From a checkpoint of a small transformer trained on Wikipedia: width 256, LayerNorm before each block.
Each number is 500 + 40 x the weight over its row's rms, rounded and kept within 0 to 999. Layers, rows and columns count from 0. Numbers have three digits each. The size before them is the row's rms in percent of the matrix's.

# layer 5 attention output (transposed), 256x256, rms 0.221, rows 183-191, columns 128-255
082:489527477527439514583486455538481522451531526554469436476606510550516568504482495537541490486450484462557526543501529526474519506505475500556536424576535465532551531486537523408534522572493485512487555428483489491524509475478504515519501535470512492464497520448598525504552453609495551520495467497468517474454432519538515516482518499502511483520458474530475447548476470533556572537517
087:426586507518516483553462534544421559515574434506463507483515474533506502477501457478444469499478537545481458588524480490405440506490526566497525511579473478528422500526474469519516467462468493498542490467474552501500497533511427488471457515529445516510468530481490537520555458488498549546514543435512488462519467478451538484487480457491450519522425565501527533516512529416416479533540
096:561477517507493550471510499458542505498582452482497500414462583476439552554428447566520554477464494548524529503526495503513497505408456508518515477563500523543555547472533499537492522445516536522524461436544533539567465512537461521517539560543449504488549519502552511486441499542489497442546504479509527505503486539550560405509550492475562584505471533475515536455477508504515522456511
095:484516484488475527554567485542524506480565518456517501429486437478551526471484475476562513459506509545533502488479479422494471462502492467530354507524570504547534524488504521567469516574478523489467555489438539463480528498526439592495548476492466472574423545491500500495498477522523509476453405506590528541440507497485480566553574505554535458519551474545483455464481532478479486513481
089:508559541496502517531473514498428489529461539542534509537506534508504491585515552483495482539596467502482510516434454498480528509479524526484510453476537524445579472531439488556563433507521502574510522441565531484499473451543470450522483483510505494477524531514514521552460520510423455466545523494423438506500475579443518537497436506481475589506464497483516594483541534541495498437520
086:485499491545501546566482531534475511397461483496567434509494445503544526422499502500504441515510447485561514435533472496458518511509504517486513429497520562524454542492499539477486469557481508488565447481511489474467462447511461507498537540521472474500539634508459519437476462446536512434463504526456542478498444518514476458459524445441463478499507478529493484467526543494465530620470
087:504524489537470459517549444498519461537509481446539496529482489459520504473502464535504569546473499493553459488579517472549512497467471471512525468485543399526450461505529479549494498502521435577440539547511553441469499525506486514532531505421480461469501552477464503477526507488489601555493545512498547547459517455486419460524483496518471544489502437496499478570516510514549523534542
102:484509470509469552561579511530582533524500522551505492455544497465538553537468448439605539476476514577544520447522453522450475470491520487530476470463556481514480500527562487486507502549480521512505401453455498466434540534460545534516537534508486462558530566556423438504556478527501469504505512485523545507461459434476499454472516507525500470505485522486455507538452472510518535547549
085:479478444494456464518463531484532513446429482575445527498486509465462476467456558546525518503523512414575521518523552520503405545503474491519474517520595520500522505518484501464522549534454456538555495557521565486467568450552413489562544509480465465511484477421566478489482535492455574472428491505516455512576523455467557505454461548507550551471457456480471447532510539437456553571434
# layer 5 attention value, 256x256, rms 0.178, rows 184-191, columns 128-255
083:559447509492603551529462553405444581536489441497452498480519455547482517519502510495473542512445480532558511463529534493444491472426470527484530473461486498527445582432487468474510533555519500410512486550511518524543481521542366507503405463487481517475511449545459478490532445544554492577539521512471441516453456480474467539460443514478511423496431597494539528529482523507500523489545
095:496509521589541542465530495460468482531579496499458472413511475545512590536451503491547574531451491529480459450522554483493484556533386475490509541447571461438558509445514459501522528492480519543493507517520528583500515482499514520467484547526406544518508449515563514454469493458455452503511436500539540436478457506560457503413481467461496498457501491513451477636490515562601533526503
102:525469473460485492469560497544546566486479514483487493462487507469590474536492499461498527504538534481479465446512430467518517463581508459498402489557542510499524546514527438535505561483480530488539558493495538520510466549518586528540502439488444471560500553494475525405512481558510472486490469521464508448397514540524491573585545455559489409500489485543469491471541497479523485462498
089:480495570595513542511560535500448511505490492532467518524551509490505528507501513520508476520507540512489433457498514552527533461486492447465552535447493462467482464489523532477532493504561495478463425434450474475482531442453489543482490403569464497535427464488597546508489507453544489465494561507471466528555537503511458494458524515503565480438458585448543514536489468509558502537503
083:476502461467472525419534460433523475449485482557514489507530461456449489490442501484500475472483480544559582469468463449513507482517544511563444431452462463522530593501546472506506440477540557483497450530497502487484568476532484503479455539485508537518530483463389458498512484497585473456425531474424508499494543519552466513566551549515431452515491501461524478502511528484477526480531
084:455471472393540546493511459452524437520496512454480497555528550448463436553551545513514555499444507513504502556545518542515493505503517506510509565483480444491470485530549479544485423592506545589561443486517526419470505467538474520569584503471402513484487594472475520506482431560486474478464541522538481456460502437468424455532454506491445575525478482512504437562507506489568547503519
102:535473495433406486462553403515529503545582558494486480470495460463500468374495492457513510504484526421533532467465484521471480460512498510474475523517535546516480537491485432446472606497502466484517514519501536484480489575530524491542544566454506525562530520515460486402569473591463510470484507470513474457474584529473418531549538469488548478497432485473560403467489506521531504454512
084:553525454417520589458594509524534464505404513535490477583454502483521534485541491502519544493453489550500531532444525509506485514484535519543552473526527580417524569498519491551518434519586503495476470523455501508513442434494506568513502532518475509506513470518593496550490530501495571529541512536437435543498440455562476505524473505529508474501490515445511486522471598489562555528452
# layer 5 attention query, 256x256, rms 0.109, rows 192-237, columns 128-255
063:531548474457475486562491445466510493512395527515490488523574417416462491508397499488535493526470439533554524435495450480505535540469491523548520484533493497437480463469533384488527522498518526515490506498466453461469455487488533485453516541479497531443473558485488465556426510516554531498436406434431476506547475494522491506394425556548428469505465506525504465579518480461456500562468
060:528541560552523468519547567521558506534539479456480548538514512479544452428491489508478505455482534464469555482395469510475566543564433526437454465488521431506508461495490493544552498420402517451492513535504514521578552477545473469544524504443483569477483564488557527469537513466504510516506529489569501482476525490382498441532475479506487465533414475528531548469439457503521424484506
068:584468486439489521540514434509547485524460497510529496493536527544480559545494563458549460516512496517603482501503503509445506463543526486539574517450518569465534497513484494542443506472528497466553536530469472522498441585569444542517518529508501494562524497552467472570491509573486471413553433486501498492553538551575432552491500519636511503576518537480520510511472581556531543510496
058:422470491449513553507576452486543487516526521456573528485511464446566513417498519473511503458446462427468529513414517518441521498483466465473544528441473464507443489475512520576544503505479527509459497466456479532485510483526440543440460453505482518575468494497454448557447528493474467496506441390417519541517420453483502464489510516473523514515467500495587521549484481527518536496475
070:478434488483506551487434513494462485496395458484456501551453546483447515549513493598551536472518442516555443488545468470516438459425517437494465501547492586465441548519558511475433517514558511500512478477467518476527477551411545560490488533444528471508469447531511508456484434471520451466522498529473448517529538524584548534403431459427513478471518507525459445522506479464452481516538
063:584484513465555543579518556451505476517411554569459504534506515443474435484561531474525462435516514511539504513534481517461599529497425547527520476493553500466537486498522465578488532441530499550528482466570515448457484471518594510469536502514517493513479538587521448528544456549432530488532414435503564484494480566512462533540417551543502501453525527590503518522510576486499496465489
070:493498476501500526631564481483531564427472547554452538519562584543451564568502539523474458583479491529533441520574473484537478481507501491516519530535443508475533557435468485527472472508538519519517469508524547516487389507558490492544516519446470577497585461542502500525432475500522539510459498526565487504449567532531524543497535472564480471549488522437548540510499516449595366522519
078:490466469458442499510508503488541499528500467507510492463516447534575513474443488526541491472504481516578427489519482488492544487485522451436484492502539470453530427436559470507466508510483527472497563467396435540599526543538452438545475428514494533524532489532459490503485516484463514396484468567455469535507533459539511379454490526474465479534497563472519452514538508491525603554495
078:500500555542529596521556424481486516460514487533457471555532508505501505547495525572487498537521463502492457512535418456543461467432467484506445517482446547463532504546465487469456521481499454504502457575533545420513441520524550495508508543460529503507508434502476529514447513547517512535521440521545464522561497501504580571493509470518474447566496513456453508517479495488558452531440
077:514419459438499550536530450490510488495519506492481516472506524511474556525535536509505477417443534546589445519542457520474521433522490530429543486491473484448526475423518466520466509541504549439506490488457432533525488532519484481528519494484501516515528489539507472504437428528454456411513446571480458480479483547537558490527518479520533501459552507512483507526529502522499513516468
082:474457487514522483556554498453483463467601516570422523521567488484520538530437534464535461499490520554585398515510475466518447449460499500430510462554500555448504476484562532509433506454551544512503498528449472441502417522509475510551473558460474532556494455524387505475460473506545473425466452559489473526533527508558559528496584503528505392523494531438550516515470513459596509541510
076:523479430481472473540574458546512514567497496473515491500549485535528508458508538468507486528500474550524490560478488519487541541526516509444538527461519438518550490461507421529473462531466556456495578490469434571595519524468439474555465442550496528600534530500505468504564441509469535452496497530476516462478544486473447408519508476458522534491487532535534490513457533482504548525472
077:589500504484432522490512490531536560557474501465560477460466479540488470500468487484498548449481532490435549524524527547479538528507458515503467505446495450464520508491519492495549470570488536503443457491474468556494482501445516476498491453451528505469476517509509508571555508561487541418489482545475391431527480473519461505533427489498513565420473478522458503491587538559448473423491
091:522485526511460496476460535447476548507451474482544533485468478519500504491534511498479535488503573511464612533512505526472574468538479506537437506462512469532499481537468541526533521590411545487570541510562496505526561515458493509490566500529500535451531497492575441524549564464569556533566506476534497500464470479431443507600457450528545510479457531546468476532529532577454593512499
085:368544487536521463550458555517544509447537485539509465550503541472539517503503537519506495510517501460483449485515513481550432507407486460503562503519494572454440478538525486509468506467554513495510464466458575482493439500559531503537473528556487468502450509522505526455412480448481458538501538486482512546524458477480556530455520483574505484567494545429521513515467442375558552582476
108:446460506476507538467553525475556445498515525462446476479565500548480455536439494566512477505487451502548377446513404513561432544476526461503533455564464539484421485466529530481503471470576525505500444504452496458507495488477433550564492539449490439520488486533445566504435492527489458510452524558509485542509474485526568546451530479558462471522473488414519517502479448468565458556492
087:474493440493482539460559466466515465513541411487530477493464493452569530549399509552506514424464492569517526485437484503473511497493428555504538480470555516487477510462486440500527564499494485569489452513444492515576481486495461531486461566536499436493490521541494483514439457522542516540438514488531509518498492493534544484494478563506497545547499464535564495488438448491548466442508
099:463546503520450515588504539527535516518528573501518506504472518549551461479496575528553538544537535542512488620539507521593534511472512533458540513546459527550434475512516475505506443568436565502495453461526526559538498529493566523466468474481476524445445515483560478523471497551459523416623532526473430502468501489508517562483518453508512526499510544531481562574573497521450557533480
103:458426522486488438537496539526488576525444535476580506488507480510528564558516480519514507465472489517434508522453472460523442505444537528520553504494594513551561523437488498595503457490537494423456509497449554499438499463511462513487442470482472553463490570504545562486352563516515514530475487542530537560487491531456471507515508498470529501501535548472519534485567500478512440469443
111:552502460486467494500545553497529531544430465505551507496491451466508510486460451522517489449544459527448540453514505504429457517593458557443489485449475514483481503522512483545544604514548493540484446519506501537528489482569443504542527530585523401468498542562546479510568510520531548466461499490421535552421468515518483431496492458539469519451480493519487467449470506496450507595499
106:450534508471425466518503494514482421539548509544543484494540446414483528470545451506531583439464456468565459539498528532474531448480537604546501443546524531537558474513487459582489486567553533522415372534450551439431535503517575496519467506489447453540507432495499506523527487566508517548460496512414502559480515527505378531515496516476509453499502536541485491495470486514477476510520
111:453505442490523505503406480524452439486466519522491526529480498479526455450429596521548470476525552450440495440550510503486479451551481518479538514448464540464533520509459494486467468447588506569527533495489556421514470480521494445574484465501458483494525481483501450601498516540499512481485487553427458582497455503508570530465497549536498469572458463498545451500518506523567460546549
112:523532425485473531499576394506551495510443483538475536524520442584510436458483514501476512551515447484448610473510510553509502493503480458524487532483589474640519483505484549518477518453532425486481567515516542413451488528528487544457435532483548487512449494518528410523485549500462559452512538560481548497493471542449520578518514568514492477487499513543408456460551477375475486452424
109:485542514511489479465510507482441542513477516492606434509441498524428492520473567447492543495548456490449531605595527514501536481536480503493479549552540435444557521481476426558493475501520523521431500503513555451484530500521530524539536504548492462466481517558475476492512513435473516568500518500487536479482486477545487534472466522593582448529457453407509513501491502473538507456479
112:542492578565361428463481467494506515478458508513520468517460451471479499450482511486405474509505500462499572511553521462478486532527572482507491495498470498556488473423458492469393444486505469522409547513490488512408495450458549524543486487481501517467499533487540545479555492520444522525485493499566589673505459496450476533529473479491526471449465459510496456515507471511488463524518
109:480524474509547502498495466518560535508493448447643438494474575512524429554464497487558536541450519599443470463486501529501495518518557534511510516502478516490532473454490507490449576521507438450461427524499523548410419499527420488531443473507475442536489536452488483492392535572559451500528496548533451502479503524530513473477516478500547537490386429450474479454524533444576488476513
113:444424487498538519502508556514469585537475466553436489570536517472540447495450470488415529507496532532409522525550475485440514470495560462535464515521501497505493485513438441465427452534497489508467518485533596520529523531513529432491497526548487511525466501497471572474533501519520477514578455490532479500478524530515520568504518491575491550395493480520474504580519444474454490507563
110:589526545541532548437510521461502499526497531499500520499512475504505517553544502466593533494530507489485461510505515599428447453523505492529525557514497523526505445522523480492469551417467465475549463464413490484475517557537482521527405502494481566513480499514543473474480435541527497512489433469504488575547496511527548513485485545394488526489554463526542577531496538491437455553532
107:516505561520505463494440470434457491480538561523538505496452427505482458456413455410484399454505587527557525507523516511523497500489527502485501485475462462530487520473509486478541388562506472526411537446485470542488425517504471458470520505548490499538436497527396561520509527521537538469480482449526507490490492446481495489485542425491464465461521496529517452482466559556526523579497
117:492477541521523470486452544504435493524608529488472453457517512549530514528521458517480471450539522487579498450536555540549464511524514480515494507457473460494545513478399562437464500542465488402503498510493432468546471545499535511494480529484514452435530591588439500532446515504540463497553519519496548505454498463512440545513583531527461495542510510479520599537512536437542537548524
112:530517468491435502482459498522535470524606494519497519521545460490450496625511515464501475493496517496536532519504526473455522456504437449543555533562501466499495501523533435495412519499512489491504482514422547585525442431504510519506545512459510410547436493499593524493516451525458501552502520523466527417493542496505418445522446470498470528483550467403473424480625458517571533552482
109:490519590482444507483519505410471498508496473529506540434555489498440500512518511502446477462425505409523425561463539534526498530583477434458448488460537545445401484521512550555507450526475495562477415454522491510524431506482489455506494562568439470439466431444448463471493550559508553462515551451502511449477498464534520535421486532536532520536491457495489491536576493454515573494454
109:566565550424480535428477563463429480517501509465564455478504460473439490456529500534460557408455545464511553475480521503523476477524507491518496619466479500465467531411502578452475418512458513548568540501496544526515528422561495539496508550538537468499472509555474502535551474502509431491519456487473507445527577519442554458483483475477558488495496439514546549510497567532493446427471
111:454512514495515445504466463460468476503490487475515487494501570554504502497541541491478542520520507500475538517499491561443520477494498430460457454506500538474547462452559537517488494514434518491527498493546452567525490521514551508512545524461505504564498525414501460505540456506487485541517512517461563388473457454426564469559494351410446414444556485440476487444564456517479484520486
111:525552449467531551488568527452538506479570461527581487463490457584570494504519514476534443528488448464484545428507440470551575596544488520590417565583531543468566443505533563455482464466538468431517512529505514559465440465521502578476499528484481527519502464574497489506444467450441489551481512492461523491508544563435522421484486502520468487472492446449502484533527524597491496451574
107:496437562542487562468485490507492452557519444500486471447509509480457471546504521505505477514531548497489576466404500460493494528511559497497498461584480474504469514490461466519449508494471566459384515477521462475492513529480447447532516468524463513456500452465488456489398508490506495523453518537515559528505484537514480517477524439545449561462492523430539457540534505567482446454456
110:566565390458476578480533499446473529492517483551550519484514467591472535460448478556461483494448530494496498510493469549470485488466518539506448469511535493491445472485460566478499537461514511410518420535515477490496487499441498498468533523493553451526513504467511551574483555494510508512535475573527470566537521525466551466415545468533470483502431511502545529603398440505507434444472
115:485484512481505447473433526525501408445433490486453427557544538499539461466560525501449547562527454464467528530491531472587471470484564557434564468447471472553503444510539511595548519486574544526469457554508493466569454422487504523493532550484590453460482449448513512527584513425623604496448477482511456459505497458515453523509537496473539517518458552505509490505484493538436498458511
111:499494472527516566480503536414488482521504550590545501514507531415489433535503543535511462521570454464526472543500507549438555499522509522498466479520529461500486501568486528408563534529448517509458577537554479546518457510562530470505491462519500463430482474506482534567479489457408530501540465500534494481502547555476501560433457487403496589423521470580485486500463555493453559553492
116:475498557464569487560424602469527467450556480440496528517487472439423471470563532399573493522528542470509498478524567490481550501526562495378437519454475452458493456517441447539500491507525404527532572485454584456535509537600516483407498500525506492512481466491517519481572610498453547458564528497452402507519561547469502572497440460556460487496526484525558529471523522537482471501459
108:513550513490522475451453494556507463575472424413516537550477513514482568547523437551452450492519462478511544530496486477501509508529516442432517495551500546468480481442436480452565535476560492523453500450512504517476465486495467492517451461479428572555520486521447481570519494544541462536495437466497500466507516470573494579586481468492516450516535458519512473475518539487500520522500
110:518503453474530473451495543512424520491496458486480520497487457535445536529434511523469589483529514480469487579521519447569513539459481481486507534505494509489601515578484526508516543555461485472508489447543485526462514491570514452564533471550474474474463544450519457542593481478568523515470558478481487490475455501470478483490530499504421496430527515538493433555482473547477552510544
113:532458463504438529568494482472536469483559517516452544491488487458517488515485613518611511530510531473525504513513502544483575489464452466524550489469468483526544529535510468477501529435499513486467522559521518453462527520500467484418515482478543584512442560410500505512525532453465502485553513467543478545422467543552530543500444498507588488517427496541453467500449500489469441572570
113:498467513490509501539535522470523511519502563445535526548506565503580443440521470408444503509449531483485559534558516513480514495412530496496378508465489529459503446503540522513430505507402559540605503490533463571538546525508527540550499462462435482475540412543524500520438556493509454462485492560486563464458491495530440473454490478525519467503485555484536483425498506569482522522476
108:492517549494456527467557480538600546540463511482419398459518471468543483574481506499500498501445530477532468529539482479484455569485570466616482516470568478516477504460534497457428517511519521458496564480523480449594525544522477490541500441541478500528471523528477504527560530515466612529516464533495454498495500468470474489532523484509555424429510449462419518528461488531482499444484
109:593423498540523528517527467536478488495532542471560476469444490430466544530560507594482483442534509485547548530533511437491504466459542497520585533529521457459498521484538547502498445546489474549529506459461543529495514516542545513531505451488490513518513464454480436527498461492411510486495471416465392469506519541475539481438573473488523486514445576419468451489476417468517517428460
# layer 5 attention key, 256x256, rms 0.116, rows 192-237, columns 128-255
060:479490455535526550536491447510489517471532454427562505462522460502535569589471460566413537616451486534417489490478469425480478499552555509401477444500508482534463518494478514530414459495493455492454487518523530525553525525474502486495533488497453414579470511461534512479558448519492465523438554551505454469482431500523494518557514486417509528503524477443523510517440513520523498421475
059:500507501519546504543490500492472532470444564509491505484464467543482597519498447542511514483557451538505490447508446506438531573450475550593510537476453518455487513605480528522507554416512495541521477533478497501527506487639523541493544554501472489497525508489402481487498505543502426558465482520475462501521462508529497561555487497543437473489471525489501511511492509488460490471575
056:551537489505533449542517543553534545460519551421559556496467468564525491485533439543500495484466540484524518528460513471501516500506477503515443526478513528547505422544555520528509503473499470479525429550504463478451593530456462522444426448474519516451481487466550542426489483436502523535477504582561530508389421484521548544534553524449450482501508492521516554466459497481551524460479
066:527527466529518531488528449487505575528467509492507540466472530491468530556421486505479457497503527474524515456599509498467500547512505596552453569555513557465507560513488410478494506486511500488472469470467559489549515546458565549507474521435426435437501534542484558480534428422542449530471522484522427491563491458445461536513530436562511487584506514496503463502453495450485415437582
067:490509445450453477486555553556537522513526475492585548397481479550541516485524415494415563502511457499483536483453536497549473507509527490565485492568577483514479525532437464476509523519450564439509438496461542481497612554456533467536442449444482503505478461454459488485494471512557487473447543528491488593511499483528496499564556430489472497486463451475472442452456539560494583522523
065:572473540478468489458500422450491571427511539502491524436519489536600591510520419530454458536483493526471475450566506537457524547513508535509517504574435507522420537496505469510473491602411500553461511507535478475537545570461520543444516461503493512453525518504434515537512451526479452511521511467501479502522597430523493435541505510538460541494470497505519569480442553515507447497496
067:559494518528531520501523421502521505497447570486488489548490482420394485443455573515539504435475557472481497475527519545552483562435514462508509515470478607491530521409482530508546510517444381534516481447546431489485511399541515498523517540497519466535510507449515491542550550492552504484575532518546519451489555510516480532442511447545489533544583541470521500500494506530517456489523
067:528488525450488499525457525499514505516505510546456429460464575512428521483527457503476529513493447453480434454515509489443451506517541468504484542423521536471431567509488471438489497458541498447436462558491559502453485580512528496514447481468489520512469542489513518474447492513582505472447544465404506486516528519559500538531527429495466504543543493481561437465456540453488557504579
067:552545528599480480550474440472471500509467557557518547514412452462416606452450458533485462488480562519468447430470504517508474534504484517461464485543565536524540532385544523499515480467472490471476549428488502525531502494485442424530467500537498403560431482494534526485502403490520492577516517557545513509433499535520477499493504482523537540458497499470544485487485475505559459459535
067:534457601468553545581526372430554506487505474565473390457501516452445533483483520481521450529500597522485498485522444460462477499550505529493537531484455406511553525460482512478560493502508433451458512470550611520467506511481546504491437490511490586501524534536498546497477441561463472541543578513507528533528478508498499493517529560553464566514465517510520552558476499443535522523551
075:516480515468505464463475482479505446532493496485505480495497531400415559451584496531490532512528507461446445400485460590496428571514574528419526426477570478480500517415504581486561468517513503425464485457492520572475490522487504513505463473478574470534504496475505494515521475456469493520439450514507507453473532488485457560572539483504515554543449449484526554480467477434516529453587
071:527456528433502530538533526437490430486477529510485460500493545463537508532485469550531492493578410509521537508519499528467489451540533538545551550517478441507502447620471525464516500475484552399455518504465610479471520543473510513449543508536491558490507532536494481547448471487493490433488488487426487561489478485596451456553507438455487535467533514521454530484491494463501572446485
074:516504542507546490562543464424510544512553509496553463487459492539549556459484562599487527494522516547416534492536561548526533499536473495526505486523486470476568545496452504500498400473435596476515536511541508513513534536517474429502521477548508576522487496524509462445516519518478510508529441512528560524483512482486514497547612463401472467466504507489541515479499571501509499483534
081:506562493551487494482489476505465517446521512489517541491481492510534443479453511479485490522518508453432471513482483505568482572519507534503480492505489508503462600514444548468455583514487444527512484482591526522532510448575449477469473524572545535524486514527552488439466588489556493521523497446524443518571516525511523492513497471537516522504573519562483491486516547499464461542558
098:548525546500468497518484529471537516468472508560562500450503459501482441380498503438444550515499531515467482455550537523483494515555512495442518527481507493512473594528489559476437522435465513418510503442529454565443514510483516511488503433454544491569481503523507496468516556487494502432512502447476494491540557476485493501514496487514510577464573517600536541466518534529457463556580
088:535475478549535518511429490461500419487513461530531487520495525468488524489511496471516462532487492479496485505516485513612452531506560526513525533496526531481475609453507501449452566531601465504453462463550575553501437507487498522454478534569456510523477520528476516478533587474469496525489552485596492492524495536446451559447464516508463502592530550511540561467511489476488470510482
108:458493548514486459513546462485559492512474444515554523487558545452503554479502473506568470487455458508483527484521503487477489482533532512418527449420518583485492498511467454426475572527450522472535477482534587411466534520538531526530461495424510555460510467511462518490497514440558511577467490461488519566467447440530553500512596577481475556499454462480526548499473442465561492496540
096:463481486527547507485525483483557500519574479549482449459426513475507546511522537584550499463470519487511591472434504478466521527543483506420548543488497506533509471476509481538563502492548559525449477486464576517528464514454467493482447568589469478428481476516523505535596437516435540532492526614585507478556465542556474495512537531486536494607483519458524540481503525438534592460473
114:412476455502503469519427462498509531494548462484582496536530505590514500546529457515494493590505502442492507531518497468488428465488500478465469465542498514547520475537561513448520403532561509449494534538507577481407502431504488511472487479516455589526475537494470590526393490508487528569539479500505437482440494535461449528557493458486546466483499492458462505439548471523534527422460
105:468498481489476472512518545508496543513442462482569528445492447517576500414477500495431523485469512504509474473447496497461483492555472513437563515444514466582496566438500540532534576491550528509518408529513482540540567478485486494526493552576475459483492472521508507489580534457503530467530485532572467447430573480456538429520519517483494465562486525529492443518502581512507524559443
118:451543522553418521567444562581502473470543508609574508515545458452494433468500492458436510479466432508542493581544552451413617483499551494596455430467521472545531523511535492488504507519497491558492444538449557546495527475516554534510460501495498520530498479526476495559563498511532474529496529459490543474447474471513446506552541492474476470525544456519485500482491532540532522586501
109:532466436477485487511461523551474469457553506518493458514548461483548486475507546637497477501519415471543446530500497503514411431485480474486509474451420508479521573535410482511582560466468447552466517505558534476572510527501490491560491524472515481544489483508525507559475499543506534565488463495568547549484474496533540525520503574410406492485487518469579494429522530510498460549524
114:528533473501535549440530491471575468542510519532483530574492482505517546520503459474506483467491506472463546497500462538471449513486472483530470439585593512517499520460431507418512515547467510481510611542432543457419481472453449492503489484462475512457533439507512543565522514548459481493495515557507600539510493491521450457491438537448536524451485464551448510459454525460475497476454
117:462489495537512472536437528498571497576509520471481521476492488521492480528466479493548523453515474487519553537519613533464458509496475457490516502512524460511475422488482429476555539616447527530452519526488555475550495477591612514489454476573547493483482504567513495574546479546487512587439542490498460454399530530492483501496443564490451512507444510545451496515538471414544468519488
111:467462479544469462447458504516504459534436509508504547537467541485533531505530554461493497482506456571553461519541548512525454460472536489513447527438487454501572419457480587568446511541522421555481537563483460487494496456493542534517466417454492475491544518501476544501478470532461476534424467495494508463439513464474505510495492504491552549420516523513501547552511484595526530426522
114:561516475509503536541490555393484499465517538507540488471424466510468481438523469514496432510462514561520465465441523540447525527522564507520510585580490521535537476483506410509528459493490468500450503494459493507430470497495458489500493544481429513569453515489473511432504497576516468564528531508544461505454555519503501510537583507511550574454507490429489471506510544492502563504559
111:490552492531524501476492560519478580567537517588519542476504473463493460472497486506449504521487497448537581516437456518542464483506504497485495543482496506493560479539513515471479553495546490537461543424508502529537441503497559490424543497513473503509455484526468566485552525479523516471543495539412450542491495542500571561506507491533473489488543442549417487525467487474505501510504
107:552520493462486468450505518491434474523405544535517564521501476481527462542514505470505494611531490528458440493477512503501478494523551438508447504462430499521478425523496426500497561417450470502541436504439539500490493494466480525468446493474516526535536529563603495520496480510543511464436533555493491533610522517435519540483483439397516564491522592522481502552463506473487459571499
112:469495566481460477494500461511466492476497471508474545554438460491498513517514444418502541501526518564549599510523498533530505497461482574408451484448456495531553541507499547555537483532464437524456593463492583507482483574485512520481510528470554491503514533536446491563457487510491531481464454483538444549416528422459471521455537485490432529536475518517548386563476475564487545548508
112:526526548515503462529594503465473420483523481420508504496542470526451483484498486507488488467572516521507538552459575501551499462535542512472490524505578522517537482536445483483464498525478538442525476439421503426554552506500557556550443462423477488490471459523439523389462490494502470490535533434512466559528483504536498543439517536465481476532472515552535492488482430538526573509496
116:532498490564497425496440447489493467559532583569493555457532489506566520595506518498508484438492530498548526534566505453484507466519473516570541543562526558444458456519533480435491518481471512492500511455471621533500514511455466486415512493489469476460496524472545538425472501439480540566426526530438512414514498488511492484524447527507501482425485495454497425420581477489597549535447
114:577574470522420594414487452437425510516474503467551523461527480516489439469565527503487532482403499438520441466449553600532486526494463472451475442536514443533440489506585525555475531487523462509379499522548448477558460548509492522610492490472444472407489492461545497445450527518511567453487501422507499520489542476459472534482508578513481525515525455615502531489508484513504531487498
114:530479538503558484572470528466476515408478502501491431540481535439490503407461549468524479465508531476529532501488538497555446492520531566496505548531514521478560475495560482476534465505436489484475545509519559482510616485513494490475442540530538509480509518505402497605501555448462465472408438538518531478605466526478528501477499532459525476581505448486501570436526536502478457516490
114:478473480471470490573469509469492487430539486504512519427545518603435429500441513476503421485493501492525535436446502429522497520501515442522459491535494490464560466475510489425505538628514522476501504491480470441531550540477545546507541490487495490485499409487505414544524513542487527538502477489469522429487428517512505484577443506510533495452587482480433441487463504507457572438500
112:460575503439562521510478459512511516482522429531490612466548449485581518461485487404523427474433446546564480480529472483484562552495469521492531577595547495455543490508555497473441478516519527524497512525473563459532481463559499479511422493471451511526488500541494525573530466477552433519497509506481496533453567505447529467514430438452411417511536455471551505566448531529490468493579
110:499486482481493481446447530486482496539479504574427504477441473449535428546520520530521527525520519477492553479467549511463469470409530547500550405486537499548480467536475455546487441539435505446538448447521542437474506465467449520554508549501488453478490449587509465523522507538441465543482476534523569456481401487509566534426502521478487438476517517467550448520560403537511527415530
114:480467478510451518481464501478501538439571507543541507476456449526497508420510517457465529500467466546550487466456505489497489498487466584493549467614536540503497475473452516427493495468538442443505465466485507443501558595505457451524512476513530523500551542501514463563501489533554453451548467535493498517520502493464467440466442541532459507498518494500497536516486482506470466460480
118:491468504491480479476515533518446486531517533522490503520508552502474473484548433471522494453565523480434484514563512528498469500530603518447525521510538442489473463499476510542540510508535536496459424564515455575492569436481479573536524493540499462445531455481433456444560524531607519557545472489540525422543474427489471494501534496586569434507465561463467476549527514508434491447516
112:485502449521546495468506479507480463517466559524554502492420526468390521547473481474486485484495536431423519574464538505404528510508555479464514490473482470531465444510478591492535476533446439588511510506452469501574439505519469452440468495409552455475528469492465487547477452482453461444546561557512496476518560509584496586460513522491477529515518503606565434539516564513463515504487
114:468435482522499446519502539517489553479511519504610482474503438510509517461458584444540535435518514432421528488573542451580535493560550470444450503507431418499455541492462489533466471504440447428483503437486550453445413464537497496496482447530485519589486460483436530517541565468490580570545489523557486501485488465481464450509473476502463450497490457449532517434484563545541521528494
113:480498450525500507459488464533495454553400480403585460556527530531530459511517468554483492540486533456510552470484460516449498478538507482483467591597471479484480536474514496463559456472492466538451467452514501535491520454405417523446491477355546487508509479512512540520510502494504530542519479546428452439462433545483493528506529482461520543506559506486485460514570524567513479513512
113:499522507448477425419479473509488476509504501520434500516497451524476452391508511497489583490482482475499478517509428479498539546461450474488502532395540534412525474531507536484525438535501562460483495493532545507498513529466554485533515417513524495476479498528573512526551566554531497538494539470531532484450511524521479486518522499474429523556499570495551487594493512422473592538495
113:445456546439516428541516498521501536460549491557448459481582517493512475591428521477472552497565560540563546481496461566468491464495470496498488528518458543501501464542475518490507528514486537486528534523528475531473527500497410533510549506542505542516456558459449528503523523504467548535483517514482452499510547508503451525474523517508582494451499512512518496492551445499455412552543
112:562466438564398528500591499527587482488501438419513501489556515535591443504543528528534530411472522484463542509506537531536479451500526469526463470447467477443551498471529531507503528416456578536506529508500505466490504512510493506517537525490450471474595469487489469479423509552539437513484593535472531492522485550568559536445469491462495440464523531500463459494523530534490486408472
112:539513440495476515547514490528484593508507522508440455459499482486537497518448515467550431602465503520558432555530531487518455561461517367523467541590538493447511527479488528508472517553476507412566569483505423496507497525537445503448539500481506529523425550584431516462535516547528585535486407523571521502486496484475543513493513459517499465485459428529426577520509479499500516450477
107:509491526507456562525454473535500506511504483513506470470521509465512567535550469464509506551550442414479540476528506522500496521481510396628536475498527468456502570568489486502552474498478475494503484523544503580529520494523495482524462474493495462477502487463463448500443435523508506540482432493527384570485459579433542477475484481545521469509513514554526512523486476506517576459502